config.yaml
num_hidden_layers: 10
hidden_size: 448
num_attention_heads: 7
num_key_value_heads: 1
head_dim: 64
intermediate_size: 3584
vocab_size: 8192
hidden_act: "squared_relu"
norm: "rmsnorm"
norm_place: "pre"
norm_eps: 1e-05
positions: "rope"
rope_theta: 10000.0
rope_fraction: 1.0
qk_norm: true
attn_scale: 0.165
bias: "none"
tie_word_embeddings: false
parallel_block: false
extras: ["capped logits"]
init: "uniform"
init_std_qkv: 0.0223
init_std_o: 0.0
init_std_up: 0.0223
init_std_down: 0.0
optimizer: "adamw"
learning_rate: 0.00144
lr_mult_o: 1.36
beta1: 0.9
beta2: 0.99
lr_head: 0.00543
warmup_steps: 595
schedule: "wsd"
decay_fraction: 1.0
decay_shape: "linear"
final_lr_fraction: 0.02
batch_tokens: 65536
max_seq_len: 768
doc_mask: true
train_tokens: 487800000
max_steps: 7444
dataset: "wikipedia_en"
Each number is 128 + 24 x the weight over its row's rms, rounded and kept within 0 to 255. Layers, rows and columns count from 0. Numbers have three digits each. The size before them is the row's rms in percent of the matrix's.

# up: layer 6 MLP up, 3584x448, rms 0.0626, rows 3003-3115, columns 112-167
# down: layer 6 MLP down (transposed), 3584x448, rms 0.0571, rows 3003-3114, columns 112-167
up3003 105:130121129152113127177098129113134110139164080173125107088135119108142119079133120151124112089157110060144118110137116098133142115134143078127165107141165091109159134148
down3003 106:132127122135095126133126158123151105154105153110105102139110150101134080145121164125106157096110123143154122096143144129154137133147177137144160158141114126150168102131
up3004 108:168118125141154128202104132114121090124155133117115107089093131120130154084140127125105155101144129123099152119133113153111131105132112137162150158118133129140121146124
down3004 107:090096143097109113150150097123132145124130172125145064119136148131120135132134145133156136125161105144104121168145124141129122118137129165161110136134159135103106111152
up3005 115:108181135137138103152056074140146140089126134151092112112093124112163137100114101100078170165225107118107139113144178143134107124126102128179110134118141127092121115138
down3005 111:109140125099105160126128159141143127066110174111109062120153111128114107123109138165130143117130102125152143133088150150136124071134096150079142129172145079132131139127
up3006 113:144111134154131127152127172135108139122100096157146137163112109103123165109087130167130123157123141136093112103091083178173164130133129141144186113149142133117101121177
down3006 108:154137128179133132101086143091167090136165145127115091093134088181139116108108125159141127160148159129151106103150159133127083097084145149148130088109125079162158140149
up3007 092:139144067166111160187130086128153143162131140111121144138144133152156116164127117116166100129147142101153100143139116158106118176121124143121133138182155128150145094090
down3007 095:131153120123126130114149157144148139112104150136123125146108088091149113125156083121163110090105088131078137147156155167144150120098144159139128148099088099151084162160
up3008 094:120079114146110153126092129116122112104140069168138159133128099122158099107089094117093142165163133099144091142142149163116136145140107077141125122098130113117087123131
down3008 095:134123098120117123159107093144109139152115146137117133103132102099120118118156113100142141111101104111120126075155110095104134138132136154111134137129153117138132137143
up3009 106:122094089143172115153132116163100112126132105132112096115123098090157138081092100140133111118128166099183137131130105073143155159118123142155189107089135142160115112150
down3009 107:137143144106117112102142091123112134146081153084127140116151088152103126146148106131159134147095141144118133108125152142109129120130124110176114165149178129147121072099
up3010 117:132116151161106118144110144099167124120124171113162158109092165130141114100133128098076167122142118101119096108118133146144155135175154133144119146108128130165125146113
down3010 112:124106140117127156116107114163105148113124101136156096139141132105091113123127102130158135104132104140118109079153169125153175132139135109112135134143092097105112114162
up3011 097:134124088156122161141126137106128142110084112100108093110166139111125103132135102156140091108124105110108173160140130132115173165137129116182147107089129116154119098145
down3011 098:125098115145121099105168111135129136150113091138132112124147127120149092178143174082179143124108134103114073141133113142091103111087109127142126148101137141134185073122
up3012 109:142148095130159165122143144129132150072125145125102116108135082208144157166077118111129172108129135139139157120079156172157118120143133080091140094108112108122099134161
down3012 105:120163092138116093088138083164081160142097145136164175156104080182134097070108169117146097116114138120164116119134121098132120108106103147129125146160085145121164121160
up3013 093:172133135109153134131092119130151164129147102154122162095123164137147102101097110133068148151134148095140167140095150116144105168101127125108153127146102123174128122154
down3013 098:111132088108123155101129165114142075126110149099203090120137069091129125140081157116118121114103164125135147107157081119139162136125117113100163131158115125117134141122
up3014 097:137168106145151142152138094125108154128115149145159127132125077092119130148126109110154132159135113145119125130110128119121153140099137143109157054121105103168103145141
down3014 096:109100136148119123142100118135141104089131143094159109167133167129146106128126135103120128113116155132155194178114131105128147097131139143094112108143146170098140110136
up3015 096:111117109130165131123074189109117113170162130147144114122125144105137112174121144115140121130152143114136137148144131126177154128113082088142189095131121142130142133177
down3015 097:100118122113135137147129143155122140095135165163103128130176097126122110151134126124123121094146121136113120145115132117149117129142100120111121130120126117133096181142
up3016 099:149075124174120099151110095157107135102106164146109143115130130123159154143143125148104096129151146137167115113080144136151099146109125115115125150118116121110124118162
down3016 099:178139130107123124145116124132099121103080167112154125130077098092140110110133085102124107152132132139082091127162141099095153166139133166131122132127096145137150142155
up3017 102:160087116138127091147078102127132134103157152133113089121130109103147131111142162138142137150109113095134149087107123112117150118147106111161147141105128126134087103135
down3017 104:156115102113116098130148130147118151139130091122122124126120135139152122145119143097138084120078115101125098151078122110093158095146158090183142138103098124086123089117
up3018 102:101083109124108153124097118171085170083144131112111118135123139140151125068116155091090139127123125135114118126142140143160170171143124110122143133135107152134058112108
down3018 103:126128156100118188139138134105147101140113166143112143094147122146112137124139126106158119148169129100092139139167127120138095094085126108149109126119147119137098090143
up3019 093:150122126157107132111118133117148105141122135120137187108173124165135127141149136096121129110185113111096175112086189207132119106133135115109157132157150120157143140124
down3019 093:147060123143124170114134156111142136107153135144149163181124125160160127148110141122079129182130081141119164143136151133083079128122097132144115144141138098110153097144
up3020 117:087094134121097097124091111120152174135128096196120126122139101120122117113108062097100124133169136153116112159087124142150131128106179117119127122137117113121097139096
down3020 115:131114105164148154143119127131125141157140069169137134163098133114081125130142123146106156090104094163164128140107156144126118111131144211090135093132118131162124148131
up3021 103:160119147141156137137132152137122124108138085148122133127125114122128149134152112096097142095117125132091137167124145117159121095095114120112162052111165156104111152128
down3021 103:147126100184162113112087114174163096075131118099116131102120097084130144151173133135089111111121157111157167094146180105116123136088127107104086164132096106145129131108
up3022 087:136103129119074141157099110179181118159138084133177133101116127141135133121132163097123142093123111119119126106110122103145172141136120148134144117170144126120120135164
down3022 091:132130154085110113127112156146126159108147102161117153174161088142106149127112126115089107136119138119167097119098097133139131120146101108126144167127112107113158164129
up3023 092:128181125117180167121144094133089121120185119130109159109167136129154121148149124150148163110127124126102137130099092160117116108088178091131126091179148106194112115124
down3023 092:143123143175124135155120138138139155148132123129150133147073099161129116114113139090145107105160117174144104134103105115100113116140088170131091172128097131124151103139
up3024 096:117097151105158135154115137142171119085106130129109160168144117108125153130116154119089120088161105127074150131135141112143115106113136110111151131124176146126132158103
down3024 094:067118149089146117136125179121122121048117083130110119104106148112143153100143150108148135147088142090128157105113114141137070127142131113104099087140095142157089124103
up3025 106:136111125219124158136138122103121120101134131166103159129142146137149137111095090149113130116145134124118121140082112187125081101132168141123132110144153151154137089135
down3025 105:095123103104080125113158132139120125071076088109072084119166171087142146152100169178064114075098129158111119104128123094129138160120124130104164140104097144158154149132
up3026 113:120151099145133130115148130124147097129128099097122122105110149124154160154148167133136131125149106107143192177156147143134117132133130110143140130096128149160086124167
down3026 108:136102113104184122106130111106123179165124079120146145145133161144113191133132170109129123112175136134116133148094105115122113092143164126134172126146136062106138098103
up3027 094:109139063127131171113125097145148109116124096127059136088114136124153088134115119115112142165106122101124155118108154102121159116136166129127130126138136113162144107114
down3027 094:122160129102146087128110132158123131126102162085130169140142106113126119144146126148110117078131094126142127126127135144149070131108117187093147103119114135115115154144
up3028 100:154085145151165170089115133177126139107130142101094151139152086135151138154107122151151090130118163101124112134098144116160107150150090147119152117101111090142140137148
down3028 095:121132113148124142127093088158128122122139133092109124131134124123166152155095114166103175143143129129125102156113155135179142108122110133159090112132095135119161105124
up3029 108:119124099116136146156088136147128141138148117146180120107131107184133176124074104160148146152112173120159140115110121157122137115100161097101116068112139172099093118130
down3029 105:171094150125140144133125127119132161162086125107130077078122131188153159169081117110124162121128178134139099098139155136138155143141146156116154088124077110094099127101
up3030 106:121128106225083120118125107119122128099138127148105098126107106110124124133089088120146141126124139119146154167134115154129189086112128122079143132135154128131148129089
down3030 108:110088097093151100152111140136115124176157071098147114124118196132126115164129139087133165116154134074132097096144132144110087117127139131143149120146073116140100108158
up3031 101:117150093143112119121130136106113112122114107129158109131123149137117122119130101096137115144121138137115082125071116104113178114129160156106139147096120136126114087117
down3031 102:067105083163077171097126109092126200167112100129123105132141136130116133117172131134154202135106135122161068112123119135152134170152117157144126154117119120114143114105
up3032 100:174154128150119149114138147130124120108171139181089111107164079103171122158134129111066151116163123099114124099114131125137112100101135104121155116133165108130116143090
down3032 097:113154165155126115124137112085100105100089141127107141136119120155151132203144133116164118120119116147093138140116123125149079089136068098121131105128125132132132159163
up3033 101:129091126132165125135124107113126151129140098115093076121123142151153134146098168134128095111132114123169122118122145135186098115071126146150174087114139120151110132124
down3033 102:118147131087115112120120168129129104136131125128149083168120101128084124112116125119081116153139119091172171153147161163146099096103139126087116129112163129131120104131
up3034 091:118145100124167100119104172150155147159141138144132101142071173128147168135120118175088104139169101099117129164115101150128180099149121111100127144140122094124104118116
down3034 093:137109166058124144110155123076131173125127083140128122128146103156131146124112082154195142091125156137131132110128121161148078152121163075163165106099143124132105098133
up3035 100:131104098107107134079107133114138111126162122118136117141173121154128145144099130116160118086122131112181129127136162125104144146121103160093133118157150156127127100149
down3035 100:111111089119135087097093112134137123137120166131134113128152110136156136163133165158134119112111148138137121158095105099149098152159168150148131108135137140127133160133
up3036 089:132169119143154120126121081141134114143109139138123126136129106140125146207148145107160129130101131129116107081071090135129146122095095168150130161135091141172115154113
down3036 092:114098127112093103156114134089117122138136118120111151117094157135120148162109146086143088146120117132123132120160135122092176148105146117177119125110135165104122129075
up3037 100:124108106127145128126138121162127127143166153116084128078170116156134139164126124141101124128122111101131111121125118140115117139154130122119117136143145120122120153180
down3037 099:107111164153143125113119086167095124149118111131132138141115162115125163101126114115110139159081085138115110154122108133161150065114126148086122136185147158128171100163
up3038 097:114075120117142149144085156147162118116077132134081126139101169123188089098137143139101141118197121116097131127113100146132112141123132087170152083139136138171120107132
down3038 098:143109109136108132109159200137126115142118165125129143138155177101112104156173136152110102101071139193103159193091132122131139159136125143116130127128068130123103119108
up3039 098:119138103165159112142145145136099130092124101155100155107084115122121179096108139115116113108153137131104150105116119157141097135153152062128110139116089134120135195097
down3039 100:115137117107159147084098146131122133116106142137147117116115157111130097100133169123091114114130138154115133070117102114124120125101091088150163165129149141102114104060
up3040 112:115157116156127134089137133149135115097170141136139114128113143142149104114096131140145108127119152153105139135082173114145084121110121109129168142150154153120136098132
down3040 113:155132133106128159100168174106116178155068112100135090125141153125117135145121127123112130120114145107126127140132084121118123167121145106113116126085096126132095161133
up3041 097:140142109130119129154149125120149132115093139131159110121156098111135152126086103091115136172129124092138096127141145178156146096128098103098117096115150124169110094115
down3041 099:124077134148126155084111162158124115154134146142101138094117176119109102117136162147120151163147114138109132180107134097167130143133119139120161132144131135128147090139
up3042 097:122108119155137123140113163180153123116141090133152090073132133160149124144064146131135129107143136121148149088114104143202152083125155106150132144113136152104157117169
down3042 099:113146115146143118115146133123134091152109120197151104106101125138099133088145161109120155116083107091132151158130128160153095190136137127114127090106095126136148096156
up3043 103:141109084150142147111098119139125124115145131137126087127107143161176140097126143113097159113158138127120115126127142144167148110104110113148146113076106114154098146111
down3043 103:118131142143109128130118108085100127147115094135146108081155098137117121174143144095163155120100143118155130138147152148158098154124134149152109131140140146138166082127
up3044 108:136158134149104121161093140104136077120106174138119118104139117149145111093098104123139122145118112104108139122124150125166141189153092074111156139107147124129132085121
down3044 106:169103138115150160137149105127113111088148132104087127144075078126153138144079117120142147093139104108116168123099143090128117120120092183112116103120127151171138165137
up3045 085:134176115139115185118142118104135098141131115113145124125157125126148091130152109108138110111101174149083136138147092176158161121112113139110133128133134100121133148079
down3045 090:137112141092130169115133129132111103138143140095145160176117134157115119099152165150133148159156074129151177156102080121120111095162145121123149136162129120093136164110
up3046 101:115127038142128132128087112116109134118092090163150092114180147140137186122116118082120118122129117103137161135139103141144086087130138116161154137127157129140088135104
down3046 099:131142111108103090119113158114126102117124126135129111116176140130115134104121125168093074112117139144138097101116124093111133143100137125093147134171105110131131098156
up3047 105:177133133105121125121095110076135169110087093136090109142170081135148108125137103139134101133105151154111149173120107107164120159115157135108119092109105168083113153148
down3047 105:170137108137164141078151114169092077119156120101138125098105118132155148170087110163121140100169130118139114122157135126142109100141082129105154158116138122160184122130
up3048 098:112156139162159183113088103129116173133157118153064151107147124139124121117118138133150193126153126125164096104129135139146120164140157096170140129125122168101123125134
down3048 095:106129140133089108117142122106117109082137144113128105127113131118134105124140153179148129102115155114121111106111111099085139153106119147105156110098143152117141185143
up3049 104:126133118123131123141134163127149137144159091148123073104158137135144160151109142097119166128114123126127147100104122099151148095188158077137163147115176167078078099161
down3049 105:170083142132154104124136100143174161135111102141117164139114140147136121098144122155144113115119143127096128118114122137102128165119115137124132081123151109144138145131
up3050 097:137119160157114121136135145137190131152092060134115146103134176196133163116146119138098162153145113111114117106140108180142159135151146123144190149128181083168088143108
down3050 099:125127113097151137155157135118139107100108101127171073130154109114116114146104112086136069137090128107129111133164171117126113152139141145091103127123123126127121134155
up3051 085:147137066106118107113135123097153137093111131146132159147134113129160107115151130088146099169114145107096145138153131155115131151084097122133168071119109146171118135115
down3051 091:131134159135101143140148117116121097108129118136112119153149166164084120139128116140095115098125071147132165095132102134119114130109087095138136135141140136138068133185
up3052 087:145069103174128141133108161123118109104121137146173144117101144161113127121147191103116111132144133090120125142129101115108082129138100073146126141129105132104091090150
down3052 094:157138131167157153120121135188094116143145110120134119092184144182137124153112155123110167095124136145126121136104125127112110119143182126090132149097128138129097138114
up3053 097:092098113134129103104118099088137098112134118102120116099147081126162118129106112141118125088101155121137156160136143143113147146113138114084151093122156162173137153159
down3053 098:144163120172134113126147139094157132128068137155089134121123089117147114141163120152115099163133121169130117125143117116127094146139080121126104100126068106137146169113
up3054 089:136133107184125119126100151123133112139171123142113176103117058140103147150131121133083138157082118124127136116116130116126154147082110120109121118118141133145128134091
down3054 092:139164155149155111152120115131088131131121125108093180182141120134141135083132140135146127100131097109145136161142086103111104099153143083113139130134106110066119124133
up3055 086:166160121170174174156132098120114112133149163111133093097147092131100151114086124142136123105125118139090132150106141135132155140126150087111130105126163085120112145087
down3055 091:137107126142146130103121154152126127096124124135166150118114159154148123145158132105110141102149145113116151163104102146158073126067103127118140110187141109115102112163
up3056 108:149121091139151126107091103129164145127142138158131065098130116157147114120094135110151102078158190104159099102091130147110101169145148130106163098163141108122114174155
down3056 106:149116146114142092110158124124107130123116089126102078140159123118140175167120154093142117158135160120126127136122106148121129076114115094095121081104125083096075101153
up3057 107:088162131155143130138125118144098134112136128179149159069117134104126130153163121157106081123144129109167169115102145150186111133117128095133100156139144120122135138091
down3057 110:128129106159142126120130137147134140123147101094172083133122093101174152079089134119166145156118104169096167144130094117129102103156141143088134082101140144128116089126
up3058 104:121138126149195183133127126187116154117171074134148140066112127126144167132091110143127119154151122145141140125138158187147113156124087086151147136117141143101134107127
down3058 103:092082147101161123093109098132105122139077108146158139125120135143155138137117156135137151153143105073131107131156083138172132081172137132092153116105162107117100148095
up3059 106:133107136102162117120152152178126146139138133124107132092111106128176138140152129164082070135118121139094106145149135132125108107165148161147138119154090107197097095119
down3059 103:153127119096140150175141114154086111191117140167139166108115152094109137160117126122162158176131125125184143145151128103169124079115120149106155102097136115130117123150
up3060 105:110127078132155134128093107117147087155139134186124123128126115138127140156116165160131162109188153110117108111135108140140133119126136132145148071121131105109122099111
down3060 105:195113105137141118177105114100132149120127134108150136120180127123145158117122096182141133140109089104141145111145101142154119136077143119119132119154122140140114160173
up3061 095:107108119139094131168126123166101131134164133104101120104150124138181122208135166077102134101113090106093102167121175136110135090112122140114108111144165145139139137142
down3061 092:175129128119146117097083149122139104126078143106161174146089117150092107092145082137135127108118153131094146109097066129167125157125132114110149137131150159089121135106
up3062 101:117152147164089143159100097107163143087079116107133111104111119143144113127154120144150119069124145126096151141120123144113125163064120183092191102145137132120126101148
down3062 100:108154150131152143103157162105143157141153121163128104119110146164149172174130176140130157128161147126147163127085112111134126128138102138112132132167134129110154123101
up3063 099:052167152117141152138132116090151146156141140145155118110107124132157155164102133136137151140133147122090117138113133131150097074078169154090122115153153144124121156129
down3063 098:183130143114108085152140144142115082158117125172118069153138133161128094150170158102120106132141140138146088102113144136099150142146105131173137133046097131121102168155
up3064 095:154138111152144182116080125125141147123139142118114138109121084105186155055136167139118133104110130118140148166163126115142121101093123082148128153145158167113117188168
down3064 092:129097123130086146129134199124140145134104118115116077092155143127127135126142179125197162098103099098088132129100118074116154137106112165116157135103129123104111131153
up3065 105:145116141103151107188140135151130172078169121156094118136124135125120152101102163116144155083139159072154124124145132148117103145114135164079171091120147153078122167098
down3065 104:121138117116111172152130124098139116136130079123111112147143126135068151150071105111122118144081099099127109130147148144141112113114140157100130144087160127122096107131
up3066 085:162122103147132158143106089138082095048119147134157152124150106149139077098135112130128133123131117129094132131136149130125124133134129113102133126136142123150106141110
down3066 090:102141124150124126158109141102127108090139144130130131151119122094170082113113154110171176103156124110141114145147115132076147130083145115142089110084148148153156093110
up3067 098:147066126124141107155107152123111139146137118142167110113121109142114170153131180153109099109160098085140145134128082114103111105148135163124127116077150111124125142147
down3067 098:127148170164146174141125105142100095134127115094091144116133129142121120149158101111139131139150119086151151135108122122118146112113179146125134114142155125107079151165
up3068 101:122112048117140101111110139096116137110125130157085101104107133108103149144081136150116094105128107099149157123141120150130090099145125090109126135114113185129092115158
down3068 100:155082154130092141072112128127142082126118099131133115123160154101126117149102122101109105138151154089107139108142078113118132146137113137139107130088138135118124089158
up3069 101:139123078169117164107120132145137100104125140151121127119116118139114157125070133101093142134162139121096105157106145184136102118120057149158150121102115157145107123184
down3069 100:129130090109110105113173089127110151200157172088160140149127148151146117153123177134097143145108113142129117111116109114163121099116128119147119094132138124133125135167
up3070 103:120146079143146134137096133106138133149133116210112115120144087133160147111129148112161156121151149132140136134111171159116125091130109111101123145078143151108103134161
down3070 101:173160129152125152122117150114094133126145132093127135124118113144129165152124137118135148139147136110118139162123155161164140107127123114109159161153140137169136132092
up3071 090:127133101116102145097130126099139112136179111143110142123126110117181154116111166127131116130123148129164150137134144113105182105138124100134156088121176092114114109174
down3071 093:124133182119085142181125145127177130099112121161091139138147145117125139117145105141110163123124139119145173138146133124146117153143119180119061151126105117149126159068
up3072 106:129133111140127123097149100128151109132161158148132167133167094122147169111135107103111171136207138162123121099095172125155103136120091087133136085173106116093101108089
down3072 103:121058184167119178128146178142120126114120143158142112146083150101102120143089134127125131165152132139141139153197120120154126097123160178152125128154158105123141134151
up3073 098:129111138121141117187098122132146086115143168155120098073145142168127142098131176098091141125196128087142164117120123134147160073156125133150170124162148175099161136111
down3073 099:134121137127119174126139124159168136118109130125096086138124170079107116095148117122085119131124140167154129140110132103102133155111132138140112102155141138161093157128
up3074 117:152146093137149122130071120122128127142117091147101123155142113157153167142121126109099148080164174107084097112125157109168110140102148175147184168121150115104113149147
down3074 112:098139164119084108097132162112158110131116098137165171128131127121110120121168095101142122096116136157154130112104135098143127092138117142119135094129102067126113100141
up3075 094:128189059134175136097081130155139126122099133103062072101114144127143161142126173162147139091122137134139150097132159136143144109191105132111114114158106130136147137121
down3075 095:172121119148113115133133100111126136117153054154126169143128105122113131075157108132084139136103104111178177101128104096104162135123164089120131120112167138103072100101
up3076 105:127123130133157123134043117109153138121132162124134102109156089158106121105122126114124136070145130124128184129140127107150159106145192129162117152095132106129102151126
down3076 103:142143140148068130138157094096156124111123116117145107167092192147165144101071122139133109138155125119142120104100119180129133166120100112156136136149168113122146179144
up3077 112:150177130190128147166092099191128141093112097160141145087122128151126114118165119116129137123103122101175126134136132108110131149110111144122146150111152155131101150130
down3077 109:133170106141109104138132102135111125123165172129122094121152117118137121117110183108086114097115148103123111156121186133124132112152134132112159106085131124127101128147
up3078 100:148119154170123154129147117162097165132157116141133153087075125135142102100131168088118125089103140093111131149106131091123119148139153169144158142083148096141116112144
down3078 098:139117130154184121110114152149168130173117122156159115151084182086082116120134142148159121095105119149134153175124176158124104106123137129116075121157131126152092126142
up3079 100:121098142138115141117122112152135163115145128150107088105159110134106161146094148121118160151107129125105102145102165127195119104147097110144112099123128126125062156092
down3079 101:104154121114149107082103106109146091082115144115138169122141102158113080177130171174170106165124125123112129144144106128116136163086120127138091109165137125106145131141
up3080 108:123184143108129125129116115097134128142147136165125146159124126130158120141102136131104170152131127143131138132128132156096146165129144144146113124118124136078109126140
down3080 108:140126110127180134137174104144140136186102118133122122135120100136160130110147148114123147121106122145109140121135091129135140107098115135118117127169109167130121096105
up3081 094:171102088127122144123118116138132117103139134112139134091111110116155132123138115168138137103175130102125112125117153121171160098142134125144129095127140149138117157101
down3081 096:166125144138107080091084105105091141033142137131128157098157138153123092116140147100134103099119137112149074124129127149075173101149110121151110083123122138157137125153
up3082 093:158123117107100137132114124199151121153118138127135128132097136155142139122109154120116132105142115119101076129134090133135155064158116106157122109148133136124107148124
down3082 095:125156150121150109153113145113166099122135145137117133158172093140109157049163147119165127129127122141161126118121128095128151104153121105137184138113122140117127115139
up3083 100:110107126132087122123108104120160138129176111167152128133107139109125150153094085107135140120128143105146091096102151134120107121138156170097103124127162129134133155165
down3083 100:102111127097085137156111126150094113154114130112121152110153139106145106158147136118108145181124143140099131119198115099131134092130106141117132151101122125148128085135
up3084 090:147125125149166137126132123155137174098135129117168168120135153119106133137098159157128140187172121097159168115058137134161109144148166098146126134139181140076127122158
down3084 095:117113124151159132161143123136151071123097105131164157111143121084155102154079125117146161100128128150156119137104133143137100104184147118109139114163100137127121156138
up3085 094:135113126153142115115159131096134077148160133137095142145122145089146128141072080169096147106108134147096133134069125138134147132135191144129143088116144116108120129103
down3085 096:128116139135101143161108123143080171139109125152148119115139122175120103156113109142128101107121114113142102097136107172158110168105141177127096141108101131176123149155
up3086 100:104164096173128161112118151144119100077147160135141118145183113146147091150115085135134123130146106081162139121093138118113111125119117146107121145122131145107108125132
down3086 099:122130163105132097131126117134148157155182110138122118168130108149106142117144106102133145155111148105136139124101104093092131126111099135115193136155148087097119131153
up3087 091:107116131131169129096117087121174145101097109153157151116123162083144097143115127097123109118146154077089123092109180131110149154131123103109139089156141121146131137134
down3087 091:134149134152155119146154164146123132112140132126123142126144071149130115127127148109110101112143113161151128140115108081117122114130185117086149110116126111126080123120
up3088 094:099138132135159113176103125119125131120121142108113105141132088110127088151147133157096104110147149135108170146112089106119150170142121073102181100148169123168134145119
down3088 086:117123120162097133090136091144118104129121148171160142119134148141111165129091123125147145142075128116124156148166169139155091086126156194115097133123125112099111105125
up3089 099:167091111115125155155088102176121151112173095169134132136113148181125133097114156092142171141130190139130130136112129102137160082091112130118112162123087116114133108102
down3089 098:139143107096132181097146115148150108143116141141099161162089146132114132136179130124138084166088121135149100155137112139145106151096162216125112173131154134097127135146
up3090 092:133135156136104132103121128110189092097085109111163131080139099095116189120132113120134122151138160110119129124131150131105140118116176106071118125111124142128104099093
down3090 096:125162137110128124106127152171094121139070138137137132085153143145124118115114165102167109138151132135167114138093123171156093110154150121103122201127114144134156105141
up3091 111:092113109163126162168100099120119103102150093150106102097110129134154163099130101129142114153120145103137137161145135076161111113097114092090139091120098127148144125089
down3091 108:165116118134157134107108139064123155134102119157129116132124133135179144122121128071130130121119130110133118142120126142105092188158136164130107106066115122120106123124
up3092 096:116129113113130120111136135137123154135147159154143133169103109121139096109162113138141113117114148146079165152081150163124131150084159137115122104091123086147100177136
down3092 099:117142130193180115106126107170137128097147119154110134134111085116164115116139164144117178140117134108173123123082103137112081130138162154135148121099127121131149120118
up3093 080:172134124126106095105120082130153137128110152100119174122122133127113122104118148099140124129126144151128154156140182126117099168145123144154121062120132129170154111144
down3093 089:157116124112144135144141139158138101152147115129111098162121116155106136120138122143127090121165109094141172161136104112145137101135140136115109088136121091142112136117
up3094 107:145163118141121122107134120168142142117083113147136096112119139090177147135116110139097124123121127130101114135104109156180133102102092126138133128143114113145098118117
down3094 104:138133108161159144117109129162137141112182157147155131168147107114104130147143104099124073128151170133103127126143149120103099118167144177115116146140085137137130179109
up3095 099:100161107206136133105093090175151163115105156137106118096093146136155150115155135123108123141152179117144159129133121169156145115144167122141150132145152114104150150104
down3095 107:139160141124118114139149099156125130119135149111094144081125148135129126100131199092131163143138117175089108157112125123147117110153098139146149129103122110133115089157
up3096 109:119154115152141140141150125170123123137166093110118124151129098130140161117116114118131139131139111116096142092102117168159137096125162134111111129124148131130112082131
down3096 109:128179138138162094094151138106118105123145122136118092160164120099127077149128123140121159106169143148128136113116128139103158138106142150132127119105120090149135103162
up3097 113:162096112157134165137139153155202101155146101116105138137107150142216106139134117084128115132106117113117136131106151162133142161113151104159127112156121160106069134121
down3097 114:079147117163138147151163096133106105104101105106125134113106095150132175133123150135128195128160159137154117092113121155132156110110136123109127116132137107135120123114
up3098 107:160087089099120105151091186151121145130131168133100118140077146144143127127109166148081157126112092107156144142121093170141085145146151145145112101130143080121098100182
down3098 106:143182155096159105159151137101123171108156102107144101148082127167118112154152163162108116165094144118115122126107105158125116132143114113073129137147124133114134112147
up3099 110:160119098133099083123121133127133120100091158140088114121107102163109179126092149157100095122135078094121150086141113133130155129158103127116137118116124115116124148102
down3099 106:136157123122172106146099162130138122119134211099120109128162096065106147108097142149121083191123094121142109161123152128115085154146106108108119078127089119135107159123
up3100 101:136081142145120108145088120115127151132162076129085146144164151098147168112118146166172121148132111118108089169108105124068134141113167131133131119118149135174111143128
down3100 102:130130152094122121167105119160138146139142135120130154112133156118079131125108123141120120134143131160119086136142128143133154168113117143130090099087130110086107107151
up3101 091:155146123147109127122127129145139121118129148138128110114110081151107160159101108139121160133139114153136069154142113182140160142127135097100128121122167099113147095106
down3101 097:158145126099115114165132131134090106139054115109126160096130093137114158106133165192169156142166123152099127158046151139136102125144189116091105125157157146128108117179
up3102 091:095113114153107098114107110163138122138115105087135127119136068128108161115089185121148129123117132119112139174118119174117119163170110134150146096132139096115134089149
down3102 096:193146121106128140133099126151119102141080123121151135139140097112152197126124104094105108106110098168160124133146099111110102107115158093122151088120134141132168135128
up3103 105:119105111121090140120107096143166137152189108144132131132141133141127149159120094114109147102201173109143119122124095141146107137147083117158116099132168088134136122123
down3103 101:129109125143146181110127136090131100087190109130138137146156116178139159118134130211096126166109126105044096147120137132154101136087099149076133132101180128157077154122
up3104 105:131126059149114151166144174107126155107138135181171115088110080113168161120112133161108108113125100132162138100124132115173156131091161085115130144111118137110081145111
down3104 107:112087137137122121136143143162079114091108152120129089136078120148134110090097101113129115136179160093169147113151132114145111130141131100137110107133131139099165179091
up3105 084:137147129130101171127144108116134108119084131146102088141119152127115141108141091147123129131152134081139145132141143141112120140101145115081112129147129146177142118106
down3105 089:171142135126156141119140101154100134122109112117145134120134154122172129149144192103136142095172113119142131119126154110176108133146102100149145112116145146125164105131
up3106 107:184135106181131114146129154138127129098110130173111119102116095144130117124168118087131155136132156103125129137142148142153164102107082122163167141097116145100110128108
down3106 107:124145112172108128111141140126125145123160139143098129139092130121132121122131118112142129115115149126139108109140163139169120191090146155163154112107142096122131085165
up3107 105:155066132143139180104143127150164124121118065139109120107145148108113099115118120093131118174136171104147119116137150158171144123127118121113155134103142127122051128093
down3107 104:133124132120137076135124140099129148135137120115108102171106136126097133111121162156099142139132115124094137113109127141132122130161159140151110105163138144151141117164
up3108 102:098137064122133122144139093135120143072094105141137100074176121105138119105118103111142120174183137114163160135112118123123128118121177127124137125109140131130122138095
down3108 100:170082157117171125170173133123117146142134123114126116129140088124096104150099136114157154127163109100129081058098148126089108131114100121137152104150113048144142105109
up3109 105:120147139121129107112117188117098111112111098137115152128129127084147126126127115106123159130132166142113144139121111125165136157095113116106139136141084123159100179102
down3109 102:085150144183108125121145136114134121115150156079125113140138139126138140139141116093133173122110140101102135123096105121155109057127128146145132130118110153168125107128
up3110 093:125110126105141117146086150177139172127122115147103095115074101158129173135127129082137149134176158120117100156136112141144132162106108151145133104097102178116155147059
down3110 093:126138133113104115118145125100126145164102108103133093115138154126111132175121132153116141130079116106116120135139125145148122091122172132103137163186149137165128097144
up3111 111:135152104138119143157100118112141099122152102130155117104112104152131155132130152154171096095146080123100148105140148127126156100063144123115165120163130102114128098084
down3111 111:124123145107106091148127116156136155074155131130125130148107128083112135131143137124099116129083154119138100092110139095125154138165141127133100115139190151116117134154
up3112 091:117074098085122166171151120098147135107158099184137111127163099115140130105148138112112172129147106085126110097134150125119147155116146152123152092109137171140079122166
down3112 094:105112140129130141116133143124149108117136125090137141120109167099120109112117156134132097130126142115181146154106126153110131142134159115092146101193118101159160099134
up3113 109:140140101141144148167086147157093134123179084102121108147110155157120156124155154128152091103151132126132132118125122181139132121110138143157177094139150127167141131133
down3113 108:119100128112151170099168138128091144170112117128133136194118140123128128108121121128133139127075110140139123141121158139125161104128118145092123118153105130114175182149
up3114 106:161119119163127142122104119123127117094134153115085105104137184137118143136108139118077128128142106092145112149079148124125142158065146113113142135108149112149139105126
down3114 103:134153136091130137131110127104100165128129107122116142118137145143172112115113102118119173088086119108132121145118092139130145096139112114137104156159161115103124124111
up3115 105:135107073137127133111140114149138093162150123176151114129133075208151180141092102138079142112137081121108154172085139186176153109142164116115146119171112115122134169148